config.toml
num_attention_heads = 6
max_grad_norm = 2.0
decay_fraction = 1.0
decay_shape = "linear"
batch_tokens = 16384
doc_mask = true
Each number is 200 + 40 x the weight over its row's rms, rounded and kept within 0 to 999. Layers, rows and columns count from 0. The size before them is the row's rms in percent of the matrix's.

# layer 7 MLP down (transposed), 384x96, rms 0.0802, rows 72-108, columns 0-95
109,175,253,187,150,205,255,202,298,171,201,199,287,179,148,212,203,206,257,180,232,130,169,201,214,249,275,189,210,176,210,227,206,212,156,109,229,184,216,158,177,69,163,158,180,184,216,256,216,179,195,206,226,133,179,249,211,185,197,190,241,228,187,201,197,185,185,196,174,150,228,207,110,180,199,150,119,201,248,141,184,146,179,183,173,190,195,191,229,241,160,181,108,248,226,196,265
097,179,241,255,185,247,196,245,177,213,227,140,179,187,260,239,222,209,232,184,159,215,148,235,165,174,215,215,202,187,229,167,298,129,128,253,198,206,180,213,206,243,195,219,199,244,330,121,202,136,206,223,183,194,212,158,158,148,177,263,199,219,228,243,202,228,165,163,216,277,255,208,262,154,245,246,221,216,241,208,162,251,218,172,219,149,248,280,214,202,196,199,175,131,194,229,258
090,152,192,187,226,236,172,235,235,212,219,213,159,213,132,192,242,271,216,181,234,238,153,213,181,233,180,198,179,225,192,222,160,214,267,90,295,216,203,266,210,141,170,242,245,263,236,209,189,179,242,165,277,204,141,260,154,230,210,236,201,255,242,151,208,163,229,176,216,243,176,236,168,178,102,241,211,189,208,211,228,171,154,201,199,147,170,316,202,268,189,219,189,212,242,226,185
093,194,170,229,229,127,165,213,223,212,246,251,225,202,135,190,220,237,180,172,217,198,156,162,144,192,206,191,223,230,195,141,194,237,255,141,159,237,234,192,126,177,218,202,205,253,223,179,223,195,178,176,215,231,231,219,204,140,148,257,185,225,141,168,155,231,205,190,198,232,115,280,298,257,126,197,243,189,173,128,195,289,243,242,238,131,164,116,181,177,243,227,196,256,168,209,207
110,209,152,235,229,161,169,190,153,212,186,203,210,130,311,191,231,215,199,167,232,231,179,235,132,231,198,206,192,168,190,239,227,257,219,180,200,109,111,222,266,249,242,199,269,229,232,169,180,161,224,240,175,193,192,244,213,198,182,275,247,189,111,186,205,195,247,147,206,272,220,155,250,246,231,181,214,177,139,246,213,193,297,242,209,198,286,174,232,170,209,159,170,194,240,174,201
104,267,138,184,161,179,191,143,307,212,178,224,157,147,185,216,211,153,191,148,245,218,229,192,219,259,191,220,186,223,148,237,263,192,217,142,151,234,180,260,133,221,204,218,208,164,202,276,190,224,194,160,198,178,227,185,190,189,207,200,221,211,141,251,207,246,154,276,304,179,162,212,223,238,190,178,281,229,119,224,222,241,164,243,120,136,231,214,149,207,219,214,205,214,248,161,156
090,222,298,236,194,202,227,179,249,228,244,216,184,254,207,160,204,171,208,229,229,228,186,149,248,161,142,211,126,199,244,163,195,236,187,108,162,166,166,235,180,258,246,171,169,236,239,225,253,193,295,225,209,224,173,279,174,167,235,230,192,259,218,184,135,193,219,188,150,138,216,210,154,105,153,170,155,186,217,148,248,180,168,221,160,253,136,223,223,157,234,177,199,245,239,246,224
099,199,216,283,271,159,159,159,247,184,236,205,237,253,193,234,217,207,144,200,126,173,166,151,147,203,270,161,261,150,154,175,153,196,154,179,195,262,180,149,242,166,193,213,206,292,149,150,156,131,227,180,194,222,231,197,203,244,160,216,146,176,198,199,125,233,228,151,196,241,233,248,196,177,234,213,255,227,168,172,175,126,236,204,227,135,201,308,198,214,218,186,162,209,247,198,188
090,170,228,255,180,174,222,223,189,249,204,182,204,220,185,217,249,220,213,132,164,241,185,171,175,171,226,141,200,231,174,260,125,246,200,205,186,183,161,128,205,236,137,234,214,262,153,156,208,241,240,220,178,231,174,264,301,238,278,158,164,196,173,208,105,175,196,280,235,210,244,208,160,168,218,179,145,209,223,229,204,220,179,262,255,240,251,204,223,187,243,279,259,220,251,173,135
108,209,157,194,259,174,161,170,168,196,179,146,212,239,208,239,227,180,147,203,162,231,206,203,250,187,211,216,172,196,181,242,171,251,265,165,191,168,260,282,264,204,208,185,289,256,117,245,174,177,235,149,181,237,184,176,222,151,119,176,239,218,233,301,127,153,238,237,174,228,231,171,263,187,189,180,175,263,147,194,206,238,243,229,177,215,195,249,151,271,212,149,221,141,250,200,193
096,226,172,177,197,192,185,293,222,130,222,249,192,175,180,241,240,219,258,152,223,155,214,292,173,245,177,178,177,207,231,194,173,208,165,147,204,244,174,237,238,231,195,241,133,231,167,207,138,140,340,161,240,253,146,209,182,195,184,163,192,239,191,227,218,274,218,253,168,154,224,126,140,166,188,212,208,150,140,177,181,218,156,187,163,218,267,215,162,184,264,206,239,181,177,207,187
101,217,184,233,173,181,186,281,228,202,249,215,220,231,219,228,80,142,212,172,223,245,292,219,153,147,171,195,203,166,195,217,270,156,128,204,202,196,158,189,151,218,196,258,195,290,172,121,192,150,180,177,176,192,154,173,145,187,186,174,239,201,177,205,258,189,271,219,191,221,169,225,163,172,188,293,181,193,272,208,239,233,170,157,249,266,223,138,221,182,203,153,170,232,249,224,175
104,193,173,218,204,168,144,252,172,195,162,187,224,283,141,174,179,152,193,220,252,274,129,157,293,148,255,186,189,225,209,143,209,133,201,220,238,217,216,213,173,245,157,204,94,171,179,195,170,216,142,199,190,290,144,171,175,207,149,238,219,181,146,163,145,170,140,226,202,122,118,260,129,168,188,217,194,151,191,174,228,225,183,204,236,204,213,239,167,192,159,225,218,199,205,222,224
103,208,211,153,203,219,165,225,190,223,216,241,193,124,155,244,225,235,188,222,212,165,226,204,167,147,260,143,217,165,198,209,190,246,233,204,166,235,139,253,174,221,144,245,178,176,176,287,130,189,226,196,182,183,190,242,252,217,113,212,199,154,269,211,228,239,267,140,195,187,202,193,282,76,111,183,191,243,146,252,221,188,186,135,196,197,266,222,196,218,207,211,148,248,190,218,159
099,225,148,234,182,79,198,245,217,201,230,232,172,217,210,245,233,213,197,190,190,201,183,241,120,150,209,210,267,247,204,225,188,125,122,243,126,216,130,220,171,165,186,223,219,239,208,151,205,205,143,294,79,250,188,176,164,190,136,230,191,188,205,211,188,229,175,166,262,267,148,261,210,201,197,175,218,253,184,214,260,189,244,213,235,204,231,162,228,182,211,222,229,185,244,249,200
086,218,182,150,170,198,180,223,210,174,170,143,183,166,176,206,196,198,248,259,255,175,199,193,288,168,238,121,180,163,161,193,131,212,181,190,247,193,198,174,224,195,195,267,134,137,213,216,143,200,259,196,154,180,185,274,248,272,171,191,284,197,237,226,193,241,193,222,114,173,159,124,162,142,121,191,220,211,215,213,192,224,183,194,149,164,222,221,207,209,226,182,217,280,92,225,157
106,156,220,226,195,168,191,200,211,195,192,294,202,189,164,174,241,317,190,146,195,262,178,219,193,265,219,196,199,229,191,283,196,219,223,216,204,159,203,191,296,213,104,213,162,208,225,230,134,209,221,214,232,196,170,208,191,215,228,196,239,229,203,193,247,251,160,187,161,223,223,224,278,211,166,192,252,205,252,231,221,153,157,106,98,249,231,216,141,175,261,204,191,166,198,119,167
099,235,239,179,194,161,191,208,195,175,259,163,159,142,272,225,189,225,161,231,157,245,144,250,132,177,166,288,178,181,252,238,159,179,171,168,222,217,173,161,264,135,212,214,158,157,222,242,213,259,172,219,221,245,151,176,201,130,218,135,231,193,168,168,155,161,199,266,239,230,173,256,175,214,232,281,240,257,234,184,250,190,247,190,184,203,252,144,180,173,211,207,159,176,137,174,110
098,122,264,205,239,175,137,224,214,157,251,188,251,166,291,220,248,240,178,164,210,228,220,253,167,226,246,163,128,230,173,178,189,116,173,201,143,187,199,168,210,181,200,238,226,126,214,174,169,204,168,233,158,171,218,230,148,126,224,252,195,240,175,170,196,253,239,242,168,217,309,190,197,221,188,221,210,142,169,194,149,188,188,197,180,217,229,141,174,190,225,273,92,235,233,220,231
093,240,234,205,246,231,189,282,232,179,226,201,278,179,177,200,170,228,224,161,167,171,242,225,189,100,128,194,152,110,248,180,245,168,202,112,184,238,223,234,235,180,200,290,225,186,141,171,207,220,227,198,229,192,105,241,194,131,222,180,263,234,257,206,224,165,255,175,126,157,217,231,177,201,200,210,235,195,196,259,252,158,200,241,149,175,210,266,168,205,223,228,207,239,227,204,239
098,229,203,197,261,212,220,169,264,240,195,192,219,214,253,188,145,215,196,245,192,181,218,205,164,265,215,224,208,211,187,150,160,129,190,227,154,214,207,227,202,159,185,247,224,199,251,253,147,169,234,204,111,183,170,162,152,214,156,235,242,291,158,268,255,224,191,340,165,244,186,184,122,188,199,224,217,217,201,237,154,202,161,253,190,165,243,229,240,205,210,243,174,255,197,156,297
114,178,148,202,233,252,201,243,224,199,207,170,189,239,238,215,177,168,149,214,189,193,240,155,243,225,249,193,140,219,172,217,188,193,209,223,148,256,214,219,315,259,209,244,200,198,220,234,193,199,210,223,217,222,155,211,166,228,152,209,156,166,172,195,225,219,242,223,250,133,155,85,151,166,163,176,150,171,329,154,221,178,230,207,271,187,163,181,246,185,142,126,177,197,260,210,127
104,150,232,247,177,203,190,265,194,200,280,288,197,185,145,201,262,240,236,186,103,275,158,142,187,126,165,228,187,167,249,178,255,213,144,215,282,149,173,160,244,262,190,192,246,218,154,182,209,236,240,255,223,180,208,229,228,166,204,227,200,124,204,142,216,250,175,152,208,209,192,173,278,169,186,244,176,165,156,180,166,264,227,182,167,208,202,191,165,280,208,183,202,222,189,227,233
095,204,173,121,218,200,159,223,248,260,182,181,205,121,157,165,228,157,216,247,148,209,175,230,215,201,155,184,214,141,156,259,191,273,141,217,200,198,83,150,254,214,135,204,187,193,116,131,171,233,231,194,174,195,190,200,240,214,195,213,254,141,234,201,242,200,137,199,158,238,162,206,215,170,225,186,172,238,164,247,257,209,248,172,172,240,186,219,108,168,228,226,277,227,223,175,253
110,221,119,232,248,216,161,196,208,190,171,115,219,200,267,231,278,175,238,229,164,225,223,161,185,151,170,183,183,158,248,164,261,256,236,148,136,149,209,158,166,205,162,209,258,215,221,183,245,250,214,133,253,170,249,208,215,190,282,136,181,178,241,248,170,154,173,290,163,294,186,241,214,160,201,179,219,179,269,206,177,208,239,212,235,242,204,238,259,220,199,168,196,147,219,226,213
094,215,223,218,215,195,157,246,133,228,223,247,203,118,182,192,185,225,184,211,195,233,133,192,187,171,151,174,200,199,219,249,138,224,179,186,200,193,137,216,206,172,256,171,186,281,213,238,144,268,209,241,241,172,167,163,117,192,223,233,253,259,178,187,223,220,217,293,203,196,254,238,248,243,207,211,187,183,200,193,303,234,250,254,200,142,265,203,182,202,184,237,255,218,320,180,254
099,177,187,224,238,229,237,136,191,239,232,205,212,201,171,169,242,227,221,129,166,244,226,114,189,235,179,188,193,112,201,127,225,256,228,226,191,171,159,226,258,253,141,191,227,181,204,234,213,228,206,214,157,202,233,257,225,162,194,98,233,145,214,159,167,199,203,179,266,109,182,255,258,202,219,211,192,251,265,163,126,216,152,228,182,184,141,125,152,209,217,224,196,267,254,209,172
107,187,198,165,182,158,255,168,205,220,239,232,227,211,142,224,229,205,190,223,185,183,182,203,160,216,230,183,280,235,145,119,103,311,217,211,255,168,225,186,236,249,146,115,183,237,185,202,179,215,202,218,177,253,206,244,235,157,246,259,251,201,196,220,157,182,181,173,160,260,157,176,198,178,277,228,157,220,173,174,208,226,168,233,112,206,206,281,146,265,267,180,179,204,175,226,247
104,170,181,219,244,211,221,216,213,171,248,228,178,138,263,206,154,232,183,210,186,206,131,152,148,223,176,252,237,221,190,178,234,160,193,108,232,232,170,217,188,190,172,115,148,168,179,217,154,251,219,311,271,259,264,237,166,194,197,247,187,203,241,220,178,203,221,151,169,145,201,240,164,168,86,225,215,166,168,190,169,275,184,259,250,267,191,132,192,215,218,187,160,205,213,228,197
094,185,252,227,150,266,175,223,210,276,212,172,215,213,126,238,156,258,304,235,185,297,184,214,214,190,221,143,244,189,208,270,259,236,148,165,175,281,208,221,229,200,215,158,191,258,245,193,223,175,243,188,237,180,208,183,270,211,214,187,135,200,189,179,288,240,209,168,198,109,138,265,192,141,165,206,188,173,227,196,191,205,229,155,214,157,217,151,218,175,177,185,160,188,262,230,196
104,213,137,262,304,239,235,200,154,140,184,148,115,182,265,190,144,178,221,212,189,266,209,233,158,171,198,233,245,149,209,216,241,196,264,210,164,190,236,161,177,207,145,201,209,208,217,141,144,178,151,234,184,183,223,147,178,222,169,190,172,254,196,205,221,183,192,191,187,158,136,277,190,284,227,226,162,200,250,107,196,186,244,213,266,203,131,152,184,261,139,207,178,191,166,178,230
101,207,166,201,186,168,148,185,245,183,267,247,191,217,184,266,222,228,224,220,196,190,219,206,201,161,181,226,199,182,150,234,206,236,186,269,213,226,211,178,176,150,163,194,214,160,170,166,198,157,190,146,127,208,92,224,292,143,174,215,189,189,240,144,218,205,194,161,255,174,283,332,197,191,220,254,179,193,151,249,113,199,169,185,205,208,143,199,186,225,265,231,210,245,214,244,287
112,279,166,209,240,267,260,174,161,253,270,185,197,185,270,182,167,160,203,280,175,185,231,243,168,186,234,220,142,252,232,194,215,223,181,198,248,206,230,176,199,154,181,214,216,232,236,162,201,238,205,257,229,133,180,197,243,261,262,197,164,260,251,273,219,213,165,223,181,177,217,219,210,172,247,265,115,230,227,235,214,218,231,221,237,250,123,238,194,244,155,174,108,194,141,200,259
101,212,248,160,132,167,221,225,233,142,225,260,197,195,200,227,181,182,181,222,224,231,178,255,128,240,209,218,227,223,206,236,239,261,231,165,218,130,225,186,233,226,201,225,218,271,285,236,156,246,167,162,184,238,162,147,203,174,162,159,182,262,205,249,211,209,204,154,139,300,215,183,213,155,264,276,176,178,167,195,241,138,131,227,214,191,193,180,183,193,168,303,267,210,141,232,228
097,199,201,133,233,230,283,159,197,214,166,198,170,177,175,218,217,132,246,240,128,203,143,228,175,208,173,204,176,196,225,249,209,231,229,196,208,296,176,133,152,158,276,136,206,198,173,174,244,129,187,264,209,225,173,201,277,294,172,217,203,163,219,177,157,159,212,186,119,181,258,222,190,209,206,209,197,256,231,163,195,174,253,110,247,177,207,182,252,221,203,191,181,190,179,235,295
103,187,197,211,209,227,168,199,191,158,238,162,154,264,268,230,271,202,236,275,221,217,153,177,131,207,151,187,289,136,237,182,197,195,167,190,193,219,195,210,174,182,192,187,257,239,234,144,205,210,142,177,184,176,173,125,238,160,133,296,131,173,216,216,235,178,209,182,177,227,231,216,140,130,115,183,209,216,221,215,196,248,175,192,277,163,175,223,279,218,276,241,220,168,206,226,257
107,202,181,230,86,205,202,210,241,174,222,214,223,248,216,240,152,213,185,197,263,204,192,180,250,183,191,246,275,228,215,190,176,85,146,176,85,180,209,225,231,198,199,122,199,162,255,199,185,177,175,144,211,177,188,271,160,184,251,246,146,217,177,247,264,174,202,171,169,235,178,217,167,218,225,245,145,179,225,246,247,171,200,292,222,220,172,168,216,174,150,161,180,237,282,187,186
# layer 7 MLP up, 384x96, rms 0.0802, rows 73-108, columns 0-95
094,245,219,97,171,174,268,197,182,187,255,191,235,185,207,209,132,176,199,174,202,237,176,124,212,228,189,185,206,132,269,234,161,137,181,195,240,232,219,224,215,184,254,233,244,183,206,159,163,302,163,158,261,246,274,147,185,175,234,194,241,242,179,234,179,208,180,157,219,180,206,214,195,223,136,185,207,258,181,170,194,237,158,283,142,197,251,146,202,291,190,224,200,217,207,275,251
088,245,247,222,182,125,226,190,185,231,217,314,246,252,223,234,209,152,223,238,219,220,173,142,115,279,248,190,186,203,197,229,178,199,171,253,244,222,243,186,199,225,227,170,173,171,198,135,188,223,123,207,201,175,202,164,193,261,154,154,180,229,178,230,207,180,214,221,167,184,229,163,154,192,264,187,200,233,220,220,272,160,124,249,183,126,103,119,191,175,136,213,205,210,148,162,222
096,221,132,194,178,187,169,224,175,204,133,209,185,224,84,194,182,237,247,175,181,197,202,265,115,175,208,203,189,236,208,246,168,203,233,187,243,185,136,194,215,211,223,138,229,256,256,209,153,215,191,172,197,186,246,253,206,245,92,209,200,139,181,184,231,243,148,144,159,181,242,191,205,190,139,164,193,195,209,192,172,226,284,182,241,224,135,98,218,176,180,207,212,182,150,112,261
109,228,252,151,264,189,215,150,169,223,210,180,180,221,83,170,119,236,171,198,193,109,218,139,175,221,251,169,218,245,176,216,187,174,126,233,207,257,240,247,200,140,234,211,233,75,144,189,210,167,200,262,147,170,240,211,220,139,193,239,246,171,234,245,194,182,189,181,244,164,265,181,229,209,154,269,250,200,160,178,171,275,196,214,208,170,178,192,204,228,197,178,223,231,193,185,183
117,161,187,176,124,251,209,252,177,261,154,224,145,236,220,157,219,191,257,170,248,161,216,237,166,157,158,209,149,221,186,197,222,153,236,219,179,211,247,229,180,196,241,92,217,132,183,198,184,208,196,185,148,171,227,199,156,249,251,273,193,278,159,170,236,223,178,184,146,196,231,227,134,223,235,214,284,154,174,180,212,174,268,148,249,211,180,165,213,113,133,192,193,145,199,138,177
086,195,140,90,189,241,247,233,169,261,164,263,167,186,217,171,160,240,214,162,251,250,287,180,175,231,226,124,260,206,264,203,192,165,215,276,255,236,282,140,227,197,178,150,220,165,186,118,131,171,141,216,230,130,228,170,219,268,224,196,128,202,209,204,194,176,237,224,231,216,208,201,173,248,231,224,219,215,196,192,182,226,142,227,192,189,208,162,205,202,156,207,167,173,151,149,192
097,210,231,139,166,187,172,234,211,201,203,236,228,168,204,195,238,221,318,271,157,164,222,236,206,209,244,217,175,181,235,205,152,190,257,187,224,198,238,226,199,126,273,255,151,203,266,255,236,150,194,201,155,195,162,151,219,125,269,237,193,241,216,201,120,235,178,181,217,188,232,215,205,184,266,180,179,137,86,132,237,196,233,174,144,179,263,180,220,163,136,197,172,207,180,203,223
086,150,213,134,182,179,205,186,215,194,214,215,216,239,241,168,217,137,217,133,192,131,201,197,163,233,159,189,218,198,242,228,188,245,166,189,156,252,293,229,214,174,172,148,104,212,232,135,165,147,194,175,193,172,210,162,181,144,196,278,212,284,154,236,193,188,227,151,217,133,155,188,95,223,276,185,285,209,199,189,227,204,177,265,153,192,176,175,254,174,206,185,207,122,201,183,174
106,218,277,147,193,185,186,221,149,273,189,184,177,223,241,204,192,138,189,186,275,126,206,159,157,183,199,160,208,213,205,217,139,255,177,182,187,147,272,151,133,208,216,137,229,207,180,163,230,202,156,178,215,180,156,125,174,206,119,268,203,242,217,241,186,200,206,211,229,206,266,186,246,235,251,263,211,206,225,153,243,224,146,266,233,186,169,186,172,143,131,199,151,111,142,212,166
094,166,218,207,216,167,207,135,170,252,223,311,224,225,258,218,199,200,299,201,206,212,218,252,188,177,191,162,189,240,194,150,193,251,78,164,223,201,134,204,187,178,213,250,140,168,168,206,174,187,267,183,213,199,184,193,161,212,178,188,109,272,139,234,211,181,221,189,227,169,267,216,188,276,260,207,116,206,210,258,186,198,184,183,137,209,256,207,255,260,239,180,194,180,173,201,170
100,166,232,194,258,311,153,255,162,217,151,202,188,222,219,194,137,150,156,251,110,262,259,198,273,174,193,294,214,225,163,260,221,225,182,184,204,221,140,204,241,138,208,154,237,199,161,154,200,241,164,222,167,211,223,178,159,232,216,280,252,229,164,211,150,222,200,235,143,212,210,258,215,144,178,179,192,220,236,230,198,185,222,215,170,223,226,263,240,151,192,210,190,218,149,117,226
106,190,234,183,175,253,117,124,186,219,226,177,131,145,210,210,186,193,163,163,181,200,181,139,182,249,151,221,186,165,190,248,176,170,109,238,173,209,193,169,177,212,263,174,213,227,165,227,265,161,121,270,192,233,201,187,196,191,219,192,218,233,186,157,194,177,181,141,106,246,107,251,144,224,162,193,172,221,228,166,231,185,206,165,179,171,156,145,281,180,215,159,224,150,208,288,251
105,207,177,266,206,246,220,110,154,210,175,277,240,195,239,178,138,281,192,174,228,226,230,278,146,107,188,216,249,280,247,254,205,271,151,241,193,177,176,229,196,244,169,224,200,190,137,208,208,187,166,234,157,196,226,244,206,158,82,219,238,257,205,234,225,190,203,196,219,189,214,188,191,226,247,232,184,162,124,240,190,204,277,189,145,234,155,184,175,178,180,219,219,149,193,181,196
099,189,208,92,259,209,158,185,164,226,219,135,166,166,170,201,222,176,251,174,230,216,163,126,224,167,180,151,142,174,189,224,211,257,136,184,204,255,191,148,191,186,247,111,215,218,243,203,210,191,218,185,198,194,215,216,200,219,256,208,280,264,222,278,226,178,249,130,159,158,220,127,180,264,186,185,170,117,204,151,202,204,294,218,179,213,161,199,202,141,143,182,186,222,164,258,208
083,128,226,222,205,178,208,176,167,252,252,239,137,176,239,152,133,205,204,204,220,215,185,262,187,117,151,168,236,176,191,208,198,222,75,239,192,196,242,136,164,221,184,178,207,141,181,120,192,148,190,273,181,180,212,178,222,268,234,167,127,162,230,203,219,204,211,166,197,307,186,190,190,191,220,235,192,211,197,249,210,157,143,213,160,172,180,288,227,208,260,181,238,140,191,169,151
105,192,203,208,197,241,233,161,214,239,229,203,194,253,187,206,130,140,209,162,267,156,163,173,192,219,211,222,80,228,171,219,184,190,191,219,187,149,218,179,140,162,255,227,226,171,199,219,200,187,262,194,106,169,217,137,114,144,227,230,194,210,229,206,162,269,187,182,201,142,205,193,206,203,248,153,221,243,194,95,212,190,265,198,167,130,210,155,258,115,203,245,150,205,132,168,212
103,105,234,245,203,132,208,187,157,191,190,236,229,278,205,196,221,271,204,259,135,172,205,138,163,243,225,217,193,212,236,172,199,198,198,301,208,128,203,207,226,193,224,197,175,254,211,194,220,222,225,252,253,328,150,229,167,204,196,193,131,229,203,147,174,151,202,243,151,215,148,161,195,255,202,211,261,217,187,121,242,177,166,192,149,183,195,235,226,185,283,207,257,183,197,176,183
097,207,286,220,227,148,166,196,171,185,265,157,251,253,133,217,216,184,232,228,245,288,292,178,200,218,236,156,214,183,274,266,169,142,207,180,179,166,224,230,211,198,238,182,198,218,182,161,200,247,218,262,100,239,209,197,208,238,251,269,214,130,164,208,194,206,157,206,281,241,162,206,252,202,247,198,224,239,185,181,183,223,129,232,176,218,209,144,239,202,213,143,254,188,132,185,223
090,214,194,141,213,163,235,197,154,257,184,185,204,233,179,299,218,258,235,192,91,215,241,156,218,185,245,212,229,173,206,258,213,227,116,252,219,222,230,208,245,218,167,241,240,188,130,209,158,167,114,171,255,141,225,151,205,188,164,243,208,191,166,176,202,222,209,179,229,151,153,164,135,187,214,239,207,231,193,193,222,154,246,111,196,220,251,260,199,216,199,120,234,240,159,172,273
094,222,228,272,210,219,127,234,224,234,268,165,252,218,259,180,168,170,167,195,212,212,244,145,210,180,224,208,101,237,183,200,164,234,212,204,219,225,212,207,192,211,269,179,284,234,204,203,164,286,181,208,268,155,164,196,224,199,165,174,298,229,150,156,210,141,203,192,155,93,282,205,179,189,233,243,250,197,170,196,238,252,220,251,178,258,177,169,213,229,220,215,212,283,179,196,175
111,192,170,165,233,218,205,186,198,188,103,222,223,170,142,190,229,167,158,232,217,262,217,159,256,232,225,238,210,207,152,201,108,227,198,192,233,224,212,183,158,193,264,223,204,237,170,166,260,236,185,274,197,207,264,205,185,223,243,124,230,258,177,186,129,215,155,140,205,214,269,262,263,173,244,203,178,191,238,251,239,89,148,182,182,201,225,213,121,204,228,153,124,232,207,182,210
101,193,206,134,157,199,142,180,141,130,219,130,207,173,233,164,167,212,229,223,157,253,197,171,205,172,187,273,215,158,233,184,158,226,167,214,274,212,207,114,226,219,205,204,224,255,208,158,181,112,168,224,190,190,235,188,215,207,280,210,241,204,128,150,281,222,238,178,155,120,184,125,214,226,217,155,189,207,156,187,266,161,227,242,223,196,151,203,263,133,210,147,207,232,142,159,225
093,135,204,134,185,238,177,240,156,210,193,176,187,194,207,259,192,192,168,141,289,169,212,183,220,165,160,233,178,196,241,192,286,225,152,210,177,195,235,234,165,245,327,260,271,118,212,231,210,222,209,256,214,150,221,190,238,151,241,163,267,242,170,257,208,240,226,207,170,202,173,197,185,200,266,180,181,170,239,153,189,277,241,193,183,201,174,261,258,171,209,164,151,135,193,162,179
105,240,195,136,169,204,114,127,95,200,163,249,137,265,151,211,193,213,151,215,250,88,271,244,199,277,225,199,222,241,226,176,166,150,178,206,166,241,171,207,131,148,239,190,244,196,229,225,247,190,195,224,144,261,141,166,194,228,171,230,222,199,237,178,206,246,204,212,273,174,225,171,212,157,198,149,184,242,183,196,153,177,181,202,165,195,161,154,232,251,203,196,192,191,152,189,149
092,190,221,166,204,264,213,174,170,244,234,132,191,177,171,282,147,164,134,170,142,196,206,205,234,234,109,190,177,210,233,231,193,214,103,187,174,224,193,249,192,228,220,233,248,221,163,207,239,161,218,290,224,132,146,176,189,208,195,174,212,178,219,210,175,226,241,117,144,252,225,157,271,194,226,203,182,286,218,135,236,227,279,293,189,204,226,206,214,235,147,206,172,172,212,162,177
104,212,223,233,197,236,194,175,209,257,245,160,226,240,181,165,210,220,256,197,162,237,279,181,199,147,153,139,137,162,188,193,212,237,203,315,163,174,148,168,259,178,165,220,190,232,174,179,173,190,142,170,152,146,159,187,186,176,215,129,222,199,161,123,138,188,266,121,252,221,180,221,182,216,221,200,189,292,104,184,227,258,223,162,141,204,197,209,170,252,170,187,203,166,212,138,191
104,178,204,151,189,159,208,127,187,210,266,158,148,149,192,167,173,186,182,140,253,190,179,212,186,181,201,217,216,216,278,181,156,144,205,223,209,169,158,132,235,170,189,224,193,210,169,148,263,239,166,224,177,258,185,280,196,170,208,271,219,240,269,190,263,233,156,171,105,191,290,224,196,215,224,263,251,142,132,206,150,205,242,188,151,171,251,286,207,170,222,189,153,204,211,229,220
102,281,153,176,177,276,135,231,156,216,184,196,230,195,220,207,160,130,208,151,130,157,211,197,148,186,161,174,166,169,202,194,231,233,247,160,255,244,195,236,101,146,255,231,197,204,204,189,190,203,156,230,119,216,247,229,165,159,190,202,167,226,138,171,169,280,222,96,201,234,183,225,234,248,209,235,232,248,173,252,136,206,196,250,187,220,193,255,226,155,175,154,247,153,236,202,179
094,271,237,216,214,237,288,154,139,240,216,185,139,168,207,305,201,193,145,223,214,189,236,215,287,193,133,280,252,182,153,188,234,171,215,203,189,147,251,214,251,150,227,146,219,236,148,164,238,200,147,220,216,205,243,221,201,245,210,176,173,221,205,215,161,224,219,227,136,171,186,251,168,236,150,294,240,235,152,220,134,139,199,235,239,195,143,226,235,211,193,144,184,192,207,173,221
108,187,208,240,211,208,153,241,197,217,133,216,131,293,162,161,152,229,235,270,185,192,299,145,185,252,176,208,248,200,214,197,173,222,183,256,236,179,190,206,134,190,205,178,192,151,208,149,201,187,142,251,255,177,202,127,232,211,136,302,167,172,233,232,212,213,157,152,219,228,193,214,179,210,288,253,182,154,211,144,184,200,280,238,223,169,211,218,183,249,153,238,264,216,158,208,162
101,165,140,204,189,123,169,137,161,194,186,227,89,232,81,207,173,178,283,180,229,196,217,168,192,234,279,176,213,236,273,195,218,242,272,253,178,228,157,223,192,252,211,233,262,170,139,172,193,122,187,182,189,208,191,204,200,264,183,255,211,218,164,145,190,271,219,174,207,214,172,173,231,237,239,227,174,140,207,191,184,224,120,221,270,190,224,201,213,253,205,177,198,184,222,224,231
112,193,268,177,121,153,193,234,164,203,148,161,195,191,140,180,130,174,247,212,196,234,207,199,193,207,217,222,181,188,243,199,116,255,166,192,174,89,173,218,118,283,177,127,217,187,204,118,204,231,158,232,173,184,205,164,201,146,189,186,188,164,180,207,211,195,231,189,164,231,221,194,106,253,275,223,160,201,187,193,244,218,181,154,140,270,215,160,188,179,166,191,252,103,213,206,224
093,149,193,265,232,166,179,265,137,255,146,225,197,225,217,207,186,238,207,259,225,255,207,196,189,248,201,180,250,178,209,144,142,216,186,237,199,300,222,177,170,147,177,186,168,229,189,264,183,180,209,206,165,153,209,176,144,211,187,191,212,183,166,187,177,223,200,108,181,197,214,176,145,260,161,144,211,221,235,164,132,296,205,147,159,180,207,226,353,261,236,201,218,197,196,192,217
091,142,263,187,215,229,138,208,143,216,222,212,201,163,143,199,101,187,208,197,288,212,169,209,157,206,203,111,124,203,172,249,245,201,222,182,246,146,101,181,212,180,240,241,227,201,255,118,206,159,238,213,175,191,215,211,198,111,182,266,135,267,188,170,167,207,178,153,202,187,238,213,202,258,268,179,202,181,195,219,164,199,191,208,213,241,235,247,143,183,183,187,140,153,239,227,152
099,205,158,217,204,191,150,129,182,235,173,141,146,175,139,152,203,206,204,290,222,172,216,171,235,261,111,164,198,244,182,184,176,164,188,167,176,155,121,158,161,223,236,268,254,265,167,148,257,109,199,265,154,242,220,162,174,175,140,187,186,152,162,225,192,200,240,86,222,235,209,203,216,235,236,195,232,204,168,237,231,198,246,189,211,257,238,182,146,234,243,208,204,178,188,203,199
108,184,167,219,148,201,174,186,217,203,203,170,204,145,179,206,163,220,158,152,202,252,220,178,302,179,179,176,146,249,282,259,186,222,63,215,232,209,176,177,179,192,238,237,230,116,185,215,215,233,241,161,114,212,187,195,115,186,235,194,242,189,146,131,181,183,205,260,238,243,232,207,229,187,168,231,198,173,234,136,197,225,201,132,235,184,215,141,171,251,163,231,290,172,209,199,207